Each number is 500 + 50 x the weight over its row's rms, rounded and kept within 0 to 999. Layers, rows and columns count from 0. Numbers have three digits each. The size before them is the row's rms in percent of the matrix's.

# layer 9 MLP up, 384x192, rms 0.133, rows 320-368, columns 0-95
104:554446517487564448511504504444536504541515492525474405514551542429575489395505492522517595560423547547500449465532700416455370498552604549433510449450419479510490465469543538467494486515478417530521532479544460457573452545505448507571458550624461532570463517461452481531461429521421502480
100:551487556563540489519432526514512534586619486575535426430506441575478478523442497439480492427498500547435514414535459512449484448535430483553467470549494547503491429582562502539555549612460591405577427544592502513528527563484477486559520559526488512505556512517499543444471484537513521508
094:475554535511509451550557582451502525451444540454467494510444563487521473430505553585510489593461550608560538521445508497484474537594465539418568460396413477383523480528490478502520515393525444468520514594516422447401447530499472490527546479475479526548521586473459536525504498532570495547
088:490523495529470466490526485615553492542485471556503635533533596519530455568527529582579449492427565467465523501487504455471456470492504514458385460568392386524556442457510560462612492491509503490553448520436432481502425427475626519489420563450404512510411433493481484485534523535546515503
096:482498586443479526508464498405437587583533538368585513540498512438433489502394568476488539506462516500494485595473525454512498478409548523492398528485494441488414482493475533473451575489605567523513571427546499471501498468585570529510664432447552603512459466562532497449505570519541544522
090:421646469575558526489416406487470418579487458421531545434463557497525488635453519478476470510517508524541550475507570428540508518414496520531490526487442481592403458439395512613497456480401407497482507495518458555571403447444524558461428484453539485621499434546503475488510559508502585528
110:471520495439567566556526497554492349461536550489497532474416501480574506569507516494550401506517489446511551503522465502462471409591532452465529483374516536500513443466494457421496436392585521492543436519474525608470514523501448453493492462529495460480509483389519420466502509518452576458
091:547407500553512539397423508479480580500468390487423571340515532478522564507534442525518548476560416536498468480571505427505431472511491444496496533533447537494515448509587543462498480456556504432533459497423525417527426484524502478406474511560463490520459567474502487462581506517547413513
090:422496485449474505554463539549490462550422457477442527451547468482477543535440426506401598548521496603507535574431471570552513472438452583443510561460452472512502542468407499554502537517480577500505455441535489470509543511583422555502514477464547555520521504559428440538453499542573498547
105:594506589587499474549469495457588512545483445513466433506489528478545485489463478529477555472473568483580500536537473464484544481469599545457461506350412496581549487518435550572403481557396518463463471504540458509545448418436520501540407456547527480497521480481485438621460438563596397509
102:493507511547473496517452555503473406467522498548444577515482534505497543551507559494491565450506510489551557553540469455522513517541544480461563552535451463447459440559457379472490582483511442552501541464472431530475407510549418468501542499535496569626523479524517539469496569460466518571
103:478461513501474523512430563590416411378503473470511467471513612437451505510543533520500487431581567532510588528586530523559548405561563437414597512488485505468543528421487500501438561626401461445447499431493498444516499486468509495474548503564501491552496543569509497415447443351478548520
106:536460460466493490469409412510503498545489558501474506404493422471524568500535390596427614579478505552490461514550483449494506444546547500529471419502495515487437545560549469548513520473500491439496502598498563514506474507542520544457361527493535519554533479527503486429564438488510468546
127:501455465527503485528499499463581562556559549460501578434481522427506473524501536437446493509510488491525504548515483484495477497513578477449582516481543475543504591518542517413470490441560445545528465536544523592523525631399426502463473556455528461626489473541450522498491391459572563547
106:563452389500468523477548570465506426451493484477564531550527580522559476478527607451558495472560518513531539549472500540541471525513508503610561461531472578565530541529434555497477486560479520471476467516491507593454560525608457544546504522468454522409561542571507540543371496461441538487
097:474418431519473496582516505492554480423577545468508473503469464620455533523410546558527507476552514485426448489485545529451499483604543636458526404413584528531533493564492529498493481457483544606437477475487496475474450482504460490480534522459403610460435574545524518513500516436533446496
105:490498517429564541455495585525354468491461475536576562430576533492463473510484582443499473456435450490480468468528527534548489530468424453498432495499464589489495466520526452450455519448478519506445482522443627564482451422558491458509542511553409574502513469617470553410466564514444551559
107:455424424485457500605402466433561477559547452479513562412526444408624521485531490528446541540464529481538516454485521462529502457476474569481490474534501515507521516401541421452458432489511428498464445533586392461460485506520511483551590492412524479426466511412511456487440498565464496547
105:495541476493529489438514518477451473530500508609405499563490571505463565512552539498489486458545479472497472506427560531500462457603400501440438572496427491404510496549431516482558498514427516532567586546514438467500533482441440436446522532548496528476531499542516491528552448563503502544
104:530440403550439466501512560677514458476507484529517397469516444422560568589518515542490512497476503453447552521529521501537504589463570396559438424495498480486547515499539451571514467459485592571534486472606542465555463551527513466502556353518443562451532444530462479468422499523552486503
095:503497490534505405472484512479466544508519512517524511441515399527458474558448406542499539480520543540505483478505529483530504498456439493464534573445513459395558547615587493602510515605571522499466514509474525450446459580456573440383550481571544547588572564505477571500485481558438455473
093:425458551501514525490489442480574451520497480566548617445435551572579547473495600563458531476479476540516561511400464559497484440528490549399527455449479573586437546533541520471461471498504517602516509509496522466540534504521584420542510489493402562541533513571420560456559551504494516521
104:520480495507511498501438569519487542517501509445456486479494574486470576625569529565467500429525436510516505544519460630449552577510385445507467486449449421505553433519433554471386441466419480511545603390499454496427421416471509501534472459554461493427567466452452449512397553545505468470
094:550558515507474408478462447581447525478501430518495503611469512577517473517487482518476545455404408478465536451560532482425595520521461447436523502479567556451522462498549404529514529489460585503526657549587459584594510410604479529528515462413429526540455511447521574547480468543527501508
104:485545441488501535402530473441496561476561522544457544491421504509488483487530488450508482561507562597567452492474399499496480529380564520570485503476474514466464490578470457527417487502548450507438470491520477558432511497446475404517615493529451387478475494486498415538559492553495441440
101:474435514448522434437576512513468413506468544557454566581547523481505533477512515435510465495603553523439468505503478409462410496569432522463503478552412451552562534464433515519447497428491530536521598605545451494448498527485580554470538496514458491425509476589507557498521481518480457584
095:467546452497500545511566493423547476532552466498514566476486509500455469496408611516504510469536405502509550536403495470494409561447513581490497605549522468504473616537577467510512530545536613488468437501451561435525521462466540457492582435474522504545471592507558493486462572494535508500
086:446521470465415493521498485474414460451489462456478408501573522532478469421512521447470480402520551587525426484471506526447499464564494513421460515527489550434518509537421619512514483499526495555533484552542546485437475431487506444565574509513454390441529532578541490446452478545463471463
104:458502489429521486434540553479479479470537570423607402400539445478592505460523572530438492450441498478541553487556502490513518470523464426544495503529514505496592533508509531531518448542545468446424489577631475565508418445510508581513568552446487612419454471490503554523499447427524494378
099:634498500522484537468555472525502608583586490436568575616542478532457441543507517523547445488459467457554480489463487476461487483424605473598488575505502577473467517453481571543496551431504451508487477525537537560469529439466456533472470519536437505440499560493444450546500489392404562511
091:456575487411480498436437475456549528504421506511496403584453505569567446464582471519512597566492526508516437449468566478474513455502517557532503454509463538487521501477537554549570455514598497500574472548559493537529552512568504604486602515488595478509514469458531566456535510541482600528
100:486501520496506558525412551539497525499444505499501553533386464435548520454541554475510494446446412597524460469569440508460533491455499547575544499427489376379525560554522440420484677559456516484479499466511495404515597534503527462500612517514421499546490452536517507435508501670495492520
097:511617508590493518527482486543447606486439471536479583437558482462508569546551379512533515565534491555500509587457452552576470465548541428576513523490587512475590521573537481371503590564456517507527534507431525618526474461566448519584534544524591520574588568503566543462462472497464472606
100:493557534494483473431506467473593501485503537529523496548353500459457462448527406537478523466546474505527535484523407474523509493517465554518488479460423451497497469532530548552478483405550497522514498568520626400455570462596454458505506544485473512365509506447522533491493584477548542445
096:479611596498518515470452529598484443480445524402504532493513484556599456635544416476527518494467457494513472602414517469425579544543475513502485440524509506539443517549573535454579571531519512435487613507509546480543509434466555638497506529568512520491518484448532450440508519571564549474
099:522495503511461462423426466497450480480551493436490420453445557482486560559561477528463466435593517532473478450469456597538525573440467530511497556495570481497447551418411500491576424486424369480428524477486484505479588451461526496549393531564520552487484519548561470437436449546510485533
093:338516552500504515608495525427494483514493494573486506549502529475448417533554479521517475441520426506535466455461484516509525393540517526434529424556455517456509497505501440460381497418507486497466564422527593572486459466657532560446510550514496503470552500573483481430538525486470442468
098:553518409537511472595435475532519520586436483542492481601494476489531490460480433487474475507579558439496455400493491570437531500531632441511493507486568527430438442515433472550551474617545483525615447604523563517471450467436477542474541534400493533422476515469519543558579539549541446518
097:624488464582470520596466402467520513516509525561467516565482426465542510640482481474464511449536426504492552430590516498454592468524502537510555505494524433470426552480492498517516578627509483457576516512515477473561491543493511499464510500466575629521516489465536527459459491497465461492
096:480464477362489483493545518515534435435430585505493526476486541495528502499500450446475458415452459451557487596562514499460543560499426569371452554507521507513549547452452529441436471535496546509542623431476576471525522511521493496479458482492501460521606480417522457511459545519477538527
098:562549580486483554568420571436463568549563511425495444496495567474528423504436479543438533498519454486456524444566471439507479525463492490485542534482515464568552533509501480511542566471544551460508572499416405555523496496486506452533540507502506514452549525489558503520487445583595515490
113:515563543479559511455475499530466549460524431572583520538478470485430491463525496497472478595539482513513448375431525521517443463500419551474449477468468566473400459596518485487458435484592476515425578474495533397535475457491506414574615557558402510490525466469474584502554572536484520513
106:469433632531520481458507461502523497503484459590458507449479552456533554430489568422460478493545543494514508512465499431531488441501445516405456558527523510605488496443569445562571518430488548389543434488546578457463472514378647517533509483417592469510536463572578523470472502468465475520
089:470461497518549501471474460505451426487468495511403560468398473441435515448477567492467476537497501543437331541565497512427496557477459445540600540427519541553552470496505520527510503476473507543434469459574545562432462488484514518555508578529526531522545419454550508363550557479534537570
099:514549472534461498533482444464534473435535561503550524545515480401558576504472484440456459403466384508586599515498537463504472440457545541507438463479592509485414521472461483491449550447440479479507479538479496475527539563524473480527467489567540462557508419506467521555427448541545457498
098:546568432454532508516486506511439491526448598575536501486557533559397480593497521495495556477413602431508448426460471426456462485433504583524410536504487422468469512523361446489524502478499567487574482484429559504462477499570496485525584494584565432427518532502487483542480454445421504445
098:479454441555475600521602579509568446489571518457558381429470481474487525518532511540480479561589417496472458504452442475459531542588511448456505523533458456423417498594460480492536475453535369446469531488466526506535476568550479473534483518499497478508533530422518350533545430518530517581
093:488411568500556456522471461531556570498493526558493627518538507469452446490557504487494513446554517535504501529507581441448378521512488412410517457430520418480492540539587426499533493476577488614582530488562443540527439521442536535543465487526557422449531545573531445410444508577464541520
098:521461449520497562499408460468539505487477412414504554510574508565508542473529645490588453433563516535542540473399503452552456547520476453547408436502467481501493460495490451485482557532453365479380457514396606521554477592527524456482491474469395475505470505602453489467403495442438488435
# layer 9 MLP down (transposed), 384x192, rms 0.138, rows 320-367, columns 0-95
107:455433511558373547506486507484480554472603431523604493441483582540582553456521441469546603492569454572507507541433587461459440453527434486550510516516480579504530425542487554459562501564509406476538465496497548493498502461560494427518503503445514522484500432444486520510427431463533562479
103:557527533453544459433495406491555531516482511544408440430478416465439527491474576645511481546572536622528552470574423418520498326493539492521552413484552517568485423515509485443503500475515601481551517464508520463524486502556476550485488508505541417521588542433481549459468524539525488532
100:500491477548541439525502550525542487466511552520466476524537375524491443525499481416511470542479549544482458485518416486474606433502488382390569512440475566543474415472452510483475513527506529623529421556531535501433440443539568485458508527368470488494431464476445439525449562555468585464
094:553453510472436560561536601435442511538439517507529514529485498528504436450454493469496430503533432503609484508443455463567460548454533432562509374466479485555461463499531458449526509513452474490475463546526419406536408336441593496571511440539562490449535557519478504627543473562472495561
104:509481429492413406500556506456529571527511491472519545551418573423539448483522474481541569509520513491479533488494533467535539473423555531431452462529476526499442367518565567526435442488518498465534551522550467519452570432452581440510458504453481479527561522510485345520588481512530505611
097:564508450511504459559491507513443545531475486605516485501440517544480490478500537423461446490468505572601528470562544454491492537599452483508454365482479464495488535533487469535545457573574591455420458522468539416386453458535436590574438596445537563515512500559470538457369529442495491525
111:559535555476508536421566457437520562539447470437460468434415537547553459542516455542520528537496594564518524509428488474493504499483493517493452571498537532463577522493481475515467457469471482488468527507494477572472490597477506541478480464497489436516507374521506517389439519472443546459
096:471516547510531511475585598448435524547517518564469511441451528519599493508519450458538413535465548409463513495484541474429465500455564460452536413536510485557529496493425469429485402540498349535499491426546547433559563535534532497464516514501481431516523469511452439474446498530470524544
095:519415390490471465516456506539550526462510461545481536470557487449478493530436524563537483475372565434590520503539508573511542542561547466481486506570476461453468518507537474544514473504529517459528535476467568557465511502430523488525555576516545446488467506508521525482518556564477559397
103:568546511471503382534507492509504489366617504439476458465462561488515421454501416510426437467514502428544429581563386528528518500403531515571474472476454627416460500492515480479531476441447381461497537599585481516512525526512574491576502594445395485469511536525517566594486508422461384524
109:471483445533504556519478514474478477478582479439422460446577627453393514494545495475593498482436556537507618603542585536461504520544500516521438547505491475510568560614508574438554567535476506491529487498534462416513391478563401502598502613521405537478535596565560514507545508502530503523
106:554561463592552510571405527481554505460516396407478539529581604509519459557509541519530440513554492478525480556521507444540474561502540460499452514534496478518484452483478577503469387480366587574526484489482503515514501539493521567418492441492500538545467574560551473543491459470566497562
101:510513487430534484535465512547460416440440570430490447450504498468526558546539503487469499519428519441442470499483628510480560497399570510580511611471504549461504468537520552495549533547509454510468467592495531518516492515506562588546486582476464479603535402568502565502425489548492509450
102:475537515416494559518455572435481483459496517489572442470460536546430463458547430656583573526392450619396561545498529545570506502487471568553497495464559526445497523504582453481441535511458638455581551466473457452470516485473512443504482498590518545499470566486504469483495509538481443451
105:543531461537486548576523444492504421433527443571568494464459481585503421501419605555518562503544545510503568501440481452481449544555419444538479473563481413508517542564421502505472556464453412482543555590508444498473522503528537480559563477627538525555604569514607544435433477485504447470
100:476504499530517507576459501539472471465606581536433504523496406583434453483468544531429490408406448511481531457501578480467536544505524476488561463553554544520481518494423477539568466465477568375449503521485404463500479488413444549482506462488474496582527500519609451470451440440437437570
090:480469460516430511439469442587477562599500488596417494521457530555497498520551430493533443397436515467615468540542499499505528579502458527525514473538527524551524563476504467569449429513500584488522507414541501458560522582474401514471483418505499554531458542562439479460424417585472450481
104:451451528461504470473543518523440512479442458466493489505529545551548509526527594540541530531498560447541573438505467501545462480560444434567497436439540477493565398486553442485476499537542600528570484569500463575591485390531561459543551574482502518576485503502424491502498464500393464436
108:495455519488567451490468529511471455483461583391518530453388512483445449371612487368466486470596488438537500500470466528457524534565569404505474501506473535478455502559503571474506525473552421522459479515530492559487517490423464437451565556529583494461460513594491484492502486507530423468
103:532508421545545470482441555542631505442507523573449500479468516479542495518587558594513468484458437520545370529613554484592550509483369508413554500570537540511447367551506497478539493485499485507534556599524499394545538447447533519450540494434547546476450426444486534465436418487508446455
099:568516465516490486516470477493557443505457514497506426554441499553509566494488472539571542525500455442520479514636492519501501419523511488542535430512528449496464497345521509458518492538489444492487540499453410544475397469434468589496503536475463575484511552540540613533409494550486481538
097:551565520529460431490600480502437461434523492532607587492512446498485546514383585495530540519543571496483546406471482563480531550584491584541484507515539531478539446496550515460474400508564559494569453510510501406562387455522490470534583610421460439486571472528545473495516539585467528493
099:504475583517500568401402467554480494489492432489437473575498454439411497534526537481466466543384465447426540508595493496588539520493440544486528555481445425539525407507411497433520524436606456626464529604404476467479609506479563518489505492444455564566546595494488522539450591429540496585
096:443410461492474462478555490542494548543479460406527464494486491455470507427518481436557465485380588482484528542479584519516469504536607616626438456514396557507494516485523526520506534483487564467441561493513462464419549501516383430550380566489460543465591538583500520488507521425504517477
098:462424451591557452483587497492475427572548470525397574491500499368497443561546489556468488385489562522499465540474438478549484408419518486420499535558464514527474537422474527554475545524502588529453401546526459547555441518542471584495436566470494466538567493502501480455572444532484597493
102:544447507581426481452499489547500470552515411528444477537467494473478547516452448569405453543546493542406538511415511480468451517534514448447556528578433520426462489551516427442487524406462538499509482547589500515450477478443513548474607618466443515493503485614462533476430481532570546491
095:484512475568488462565576492558452457519460469440535550502511513504497547510540480415448456467457460570582548556494474575412442435535410448385382526538531381486477488464494474591525527602513499518455397585433464549464462438517483507521458633426490415457523450477486537476632485580498536590
094:488531531486595476485459544434466505485471549408494426514538434530519536626485499501503572524530473478563549414462501551516528562534497538511453525517576579560532468521438499479437603647563454487573369561495541512503535536584462542461517513547490478517523452566497474469548489513415489536
105:593500458492607429460581407459551591516430551438417513472508450497512624447443523517443560514600418505515484431565442486436552528391567492490560491467473555538499379517417551570544442472575455486498569513502426524498509477494510527505517477437461476588502469486484481492468550498471433339
103:449584444521526452600504484511509541493533480547518476456542525533468557452494449575519416542480444503499510590471432588504490525612424495564540520512535565469473547476448494391492442395547457506417513598525551520476556457446565449499474460503480505512502432472560494524534539566497481430
094:536461463516527498494531508555508537512474516502490564487558563512440534428529513521498495526468513520486550494480530512496481575543508486513428559532463437531426542494544516489444620480490439553478527460428529464356478400417496461547406568462468506437582403512454566611546537485546418506
103:520539483467537516481535479464604519554474490541541529482483514517403528389441492542566525473500564582464462523422420471412512414508544532602500492448537450482492409499481497427537464437412603399526531529518537402389548479519584504511517511540462532497428494415488514452589498488513479544
103:517546389464476455464428516578554531612478540443555486398520505494507460550455450446541522469430496492507499424461567524517528464484374444559513487604463573538565449567424466515419571547610527537544508450484527521435501462485418501507529556556552513496496536470416489446430384507501440516
102:437439485515493445498472556549417550533579504490540556560451511540488449565434460485431480497525498503578532550525372504463445525524472487492542496562459536609473498522430510533498480412513560435411570424562482444441434535473487537512526666529450509402458493464482514640584555522520462509
100:519431495586474548450481514474503550516488435581467538500510502586493428518499457440484492576491353453598481522493583514562521440474481620432435538474568584463523572469562463472542568527567503472522528503528505514513469417411548489503482486500534383515523554488479565412392473467525524493
103:502444554469533476485535444378489528537499471438505569472453491416497521535489478536504498480577581391408486517468504460424506388426481500482424458422417506549494492484525447539518451524448532487489419506521435454454501519535574532438475483497466626579421430519528426548453509585472610485
100:521422519557513438422489556519486474462461487484391562584480548543498444504444524577552474539561569443530490562574556564528506521509467445530471580372398382477566569484471530455534508487484576507546493517529534538512428470436383518544572531515588516470488465523519439450553561478472519476
098:520547469511564397528482455474542543534581584441530414603511499448516605452512503562482497457502476457558439419427569532476471457472426528489373436484563537503488488569510507552430480524483598452493435462547540516581497477547431465472504548479467467520600498529551551511563415497497441528
099:526601476416492561536486391490552487488436495522407573419497487613518444536533546525577497422486451420408429536585444428599485526545499461467535491504525551511482510482583510464480497449550405563534400502507486422406554518469536508449420520457562490506447427497480554459473529473530499522
094:429477422455446522349538393483568559477460504505554474422423521500435472531501504581574508551537572604615564531480430563466556417569479480514540568523470514542585534465481542413547516499477531481531526556557551600547532489458442452414478558548543518444550546510478491526494429414541501582
102:485550485529476591497520434519491488515515546498500565485474479456490447546516486608523475436567408551516491577507494522507449475476546380498523510465566474476536418497511581582399503513527536610453480378522465554457545509457508585540444476504579443460431520501520545516544408520564554523
103:601587529487379520433571468474385500404468500548562494460525498483479561465393479497436590500488478645499515432453423553516460494470467534444391622534445422465519461529452464466453528503506543514491439529527464504524498462565552514519456481418469470450467459477448444489544524520469463460
104:461463474447416457436565489479448464499494480568504464456559586483383402530473436495573669508559587623508505488411520530501418517558489519501493487526409546415470578438502477486511475420464510485500523463464563483436482511503564476535486474467474546470482471509535491473484519547365469348
101:544421500516547580439442413530433504525416548450548530565484483476459570562463529510428422511499534513585499418492452497514518562491529536485561604484530505507546596544519535533513431543577450523410499555520553494555532568579491466511430554509550568419475532488456535526532554565580608511
102:609538509500474607496446488555525477463481515522507491498491451546483446480457395506559407421615464524517496427475516489472532496406413484568516453534535580472492373433522542507544570500447540475500525516485506421511501499566450454479509473561498487538433494539470451555356543421475472425
102:472521614478441521504515454572480651481446477509554501494514525509555500448513446566530450477418449457501531522436498539501473509491477490458544584483465502520400497536501530512468425487519528373542535425374479535493432452476457466571526632517469566567472489559487485549492447545518597545
093:480477515507550528483603492485546523513499585523552468426532500510560550481606487484484521430518421503543494509572518511467464535556562539409530474464467511531474478560537497483489540396499538502526475463586370578438548532616492444638379578550541531456460427454474509461477528492473373503
105:491492525496509518487372558462520540520486556536512528549501504424579408582510485507474436597463423555456382501585428418469434551486482448456500537525514478493468536510616438589464476453529559434520535526467475508490517519482502501505474499558600474540509422507532412504490480564542584495
# layer 9 MLP gate, 384x192, rms 0.132, rows 321-368, columns 0-95
107:484535396438475354514432475437501499513419610497530477528527543508544451509514434520536462508518490564583478502552471429524482554527451466486440450561470603502477543506500612521458596413430426510416434515424518591534501473481462505452463520563429471486492539518523589486470468535436523449
096:457558476520510521562487450466522471571508509470370470420496585565507528489488493469564574504519479582488523433526518578439526482505556605557455517469494582422582587394423488524545533553393480502550539481591489482440447470533514489519396402507529514521486443503392503540459486528488471535
095:521503470562426551420418495567524457465450442523603450561439560565501509486529486383561475530477600509586529523490471403531475550497377485492394413543544542563541541413521491519472479497501432561529480554526509485418477467494502510499483529527510480493394461535509520542455547539495491479
102:555537445536588446464504517504580555500404491418517496435426557591418507536531470476459567428412552420552540506528511533462469465560413503489519549509500480509382456509504475501527511504428489600452490428549558444484444456452519463501485386509440518528493422480564523514433512514484524506
093:392405460458464522501580499441457481526506506605497517519489465531461452443488513510476549463552564596615453427480514435463584551460507553434430611565428471559478617554587541547585514552511533513478441442507484489510509430577476507472486538542484528449549556595482486505508403662494491507
106:375485492504462456545522490539541532608519493477553497575581508414554549422492509499547366364499479461463404481551457460552483568495495468435636504519592470396546575588477574519474517557461576427529415544532502464509586525475541499546462540561481579472548526547518461482539437541518425518
103:482556543523540434524457508565584414506477480457501512458467516558534480410509474513478409528557547501546444533522509448462585536528521430471447492469508473435509511492377543396523526466488489474491441517526529462479524507447527522572504461530496500510399498489506471505503537425408458407
092:530571460522490446458520542458555530548507512520454610487452467418484460552436502485576478532376593481650511498593514509415426481544577475520498482561523428549511510471554531592532485621437442470500442431538523605487403554485481486498564502518480477493460467423462587577536494562508557496
104:500506476513475551494489471493587485502398469508506452444532559447493455417531483434534458411467421434496387495482495525399449466488497457635457445600473591552513470496482529478453530498446490483419549438480582478540462489525477500449435429523500480464569456481494531492452527520500413504
097:417449453526486547538568516464460464598455445521558519491508491512410533383515544516481493554522525471510469445380428461554501548537430527483524468593538514515533543501480481581450439486472544555501410378487508555486459472494511472418591493493474498423557455493552484496403405529370453517
097:498472496432439455452550439499527495547420526468585562547522490469478553476520516488523423609564575550433532445578497428409551544513441433546495541550530567506551517430493436472513595438484542591415505494498601521428439543507485546475443486576482468503520550502519571502497568494510500433
104:450462511494470494511477446489579609525470365485510486465528526509593420474455580541518429488518489483524456431466538464517506522494444443427448484524425452458504488544533416521551494532575515501510535388530534536407509494503501515559444519566603580441443504498424552427515544489482456533
119:661562485408490597445493498496518539469537476435517423551513406460516540476453501483588485509465493469491526453574507568487569543500499467490555462532530515495502454456518412503513466454446561475504606451436466421413514487482529513529480538482493560470559523498549460459537571531449424392
107:531494590494630451505390562507478513559572479395553453411485568495552485540480471463475583580457439559488455621553526501405385549493453554552508506561485480439500541489506539600475396427517426519501432624479452458398513530496485544554455477442450583471585570448485511489501486490498431462
098:412455534470403546470548443460560554488504540515518528484528552487523544412484509446493554572480517499498519602504373458457435484510485493417453444514435491383497456475477495521518516566508562452439472573555499579473540491493505512473478524461545458492441434441538560425636546455575497528
093:567492453569444494478477476506644478534556483560499526514381532433553469501492404482456407457451580496549500416485489545508505507470546507459500484479519532507522566442502536615517465662489541462535505457567475513461453473464487504467511531496497490453558531536491497438525424493511572465
102:550557484496469590493545469464540451461447484484546597433395541492433498451486576465547459495426580572535517394414540516428570456425514468412439519533481514457487493452492400403423462539525442468430552545531475463471539516552353505507470468429391550452500545471545469457478499485442479496
108:480502587469480490468463466506433552557458490552584557551540534500493557506596559435531515504509495499550524510438539538491455532511420512491461525530554526462472492553520464354473413551511467505527427492556498488460419567520492430459527450444425537478424423447467395468548475492538434429
104:429436515362520429462447433394552390568493477427576619500544583621455456457590480480462486364531549530528551540462549435486459525483501580497572564534576530513556516547492541561538540491464518469547460579507463488481471543432568453432519587543542562392513546537485534428462404438545519499
095:454592482576473483508492511498400613456555481496501475441485553465540540520482519508477615517470498521503563535503432473456483500503402708480602544500425408516495464503412532586510530589521509459458521469526539420506559516556504435513518506454555549515522577488438570567500546520473468499
093:551544539455439487467467461494453517447514412532556551403459461473516521459445469469515520485471445534530453503505580508472510560531447561492412492469544522448504445503533498507546389551492410476493502512496394449549492476562509457542440569494500521427528439526467540549510574551477542639
108:504601438483575473483474481579546437498505504489476432526515547603523573472454394403507506480539424431543516488480515511506499504533455476474471424548454462527504468418520487513499373539485449419455573517543496441496431450637525483525557443524566507494421551526547478537511422583455468440
091:589610465636476520467482459584515574565507464515463431500540450575454513469498516465481527507416568437443453482470479438450520511537549478497459490542554542567501491497482538561492424478566446459512481507498417460551416497458533481514458510547404445448452545433503451514504471531557459485
092:498420511535561453587530429524494432448574565453562506499500489493495503548509477533534527450404538454565550500496558541410414480478479510465456531422402522439522565460472600478463377488459507463514505472540489506564632499537418506468443471554501620512587486565484470469435516452427500516
097:450472447462445600610442513514471495511484389469460511606546527563502537453529526413579458463541412553593554553481541443471440480592434486527476507521531522466444544561537503498451486522408447568477479466523517532457483524443452407540523569562525488505432500406462526511568467530487470423
092:516509589510529443433610455509527403543453485536549437535512542480498503359500489530487532470507535496536474539469479504449445551495394532439490616502463471460481505474441571509575600468473475508407465496474421476467525534565514515463492465460475452501532474488516497445495396538529499496
093:500477417453470431546486491434487413465563488504465514550498519496622484455590422525469496572509506525462406514465491502448425504523428515492515487406526602404521513509417593529525479495472530525549504482530529433594526545495487529494490497645511525578421520565472530506451493506493389491
112:507506548505493516511490467538538522540512602587513616520505508437484505415496480530561545494499510456408530542590493527527474548470511516523544458518466490477544561471568592489657550547423466460479488489559480497463561479573455495499507504560512494423452543468555438435508499586468484493
097:487470538477538525537482491588459497558564460388481450432557489570570440522472395508432543520522511523496471554468479448478483480508543400480470477626477560428422489525517537484519522374501462473470433511518491482454504508463512486524492571476563476474544570420422502508482553475531572501
091:502539495507489522517455537470474471569511465492547435473517468451557476496495537479518551499433512487507425480427540562499552519546565392501547454453471436488447504437520460583548492568375485398543493482479501552508408487451481560509509508640500521501450571456503526602407428472444477490
094:439531538439517550484497500516477596536485578482570513543486474536452555465500497461542567470605522494510521531415496503486495601456471560475501439528490461524539536433578615471505440481436410480547394594572540608460445513493494495547429472542482484398437526392480474587438534499596391495
101:517527569527430497407429480385543460469443461515542482450462603484498388524552508486492493503474366420529623576502462495520457574432510504489484563459500501483523491409505428524572464490492510445517547553481424508492426488442480387468478506428501468533459456526504495537524429565383455456
097:467553509512505532397537499471527538536468460486505568479574595564496558501470508519508449410546486479552397527544498461590456466538467420453515460484580518501474451558498484446448542530445476503565416520541400421397509443526521535530525513575489492483509473466497537446484521588481402429
099:573512481584510389496438448492538551533428493488519436462508449588488465553493443419565549407422517554533437596421525448492494566455518472510469446482492439423514496498432454437571585491442480423449509516483411436511469505468469558543532526554508492514567529515391479555464464511506518498
099:492507496478529520450511410493541533484545387485466486489613581487542352580540471521526502526560479497580546520497490497532580423516498549425501584411537478488500440440449463506614408551484528454421419362425483534532557526521500516474440614451494475414498533419525583526447572455500418423
096:443459475495552492523461449422496514504542453520516513445495578510477419523510573419491558480467514509488531510529488429519423494465455528477500501479505428536507481417554462452490504510556527483479449413524470487451472478487490315530472561547489465420483556462572467491392375497456420474
100:449467507511545466455518519453501480440464523477609530508568490532540539532443521510478491530482562483489483564508427423442494570495445515504547435533462536588441503439543460477493458573504478515427508470534534540435524559509483484593480470571486483503623445570475548330493535544506560563
098:510505495439465477573550460470564577494457537535474457581564464557520523587572347447514528516472483517441473546535396535459575511468520488473462482516409543447492496448481507539535571530498439576515455526599594498505500540565588553535481481499481460421440550468497524434430531511560434537
089:450458588447541436408431458497496475455596458436533490588522584523403509515517582509541502458405516575493479524459485484463523476463551625395467560444510495484479522476476573521507539477499443450569564458471498553512452427455477492386445524514519595481567506450437565577454521443492435515
098:629478547469550478571548438461440507536542467590509491561457505526479486469482452416552448441481537492456446524571507475556632529409486453434482497517498487536550548517501419503538492464458476467506467463477535496630557575479464403422390504487485475491511519521471439493444556522414470499
108:513511457445523506487585498416581485527467474458564504512502491450563470507466538470579446516458500513575476457488500511458462477534486546476525441530578442512424464550454540453416526484496519622467491533524499465475475609482543412455439604526475535439599415529436550496462596529503529553
108:525517458460459543520487496501443516400518531522550498478578561490602507492480497460565523438494456425596460490493473486482569453539470463520516547571446405483502535446417431482555459444557476532448473530441478499504456483599525400516519464452542534472407452515560476529460490528605500484
101:449525484407518600487566607557562477456479475457503378528499547575472427514510497576611477385516528398480477505411514363454525593518554542519508476538513538546497526500558555443469487475511526477540448586519472566455491548497516456527558545389456417522435506545571510508406430460471493612
100:525459505560521572553414389508523479529477532486509566430529492581562497492468540459473493415487496472508580497460559457505389477517525451514449460447590529399470424479526479494453509499466504498401500469515477474474572451644539426562492505619403598526459470497521523452508477492425570488
095:568541522502527449555571505475555511557517553498539422547544565558443517453522527497606408521456539439517513560485459527524545557506461530421502436504534458504539551563572484479508532479500515464495535455467522508490477569468476521538413520619535547573491425522547539543540398508353537496
096:476488487551472502501474426447421567529493484551505572480445553576483502554439520511513539437424501538523464509513569528497432519399453505523510569485549602529494504508526543414470501451575569466470482512484548547400526453482483481459541570584537580487436484520435531469425492497468467438
098:429544428524485605525428530493503473463487557484493558412502515386517461543331401449551559500453485526476517479439539506430495482578530479516489471547514506516558451458534518512499493452435510603529568477671587469518501508486537463588506423579490568413442432498467506492588504568525518574
096:501507476527426546555556500533547586450505507465541553402452580485527498531553387661458528468519417459511525462563528486470447474556481490492563428498572539494519487488600508465524483554426521437492553385525557490505454508569463509571584499503620604545442465398601503567536509505499435469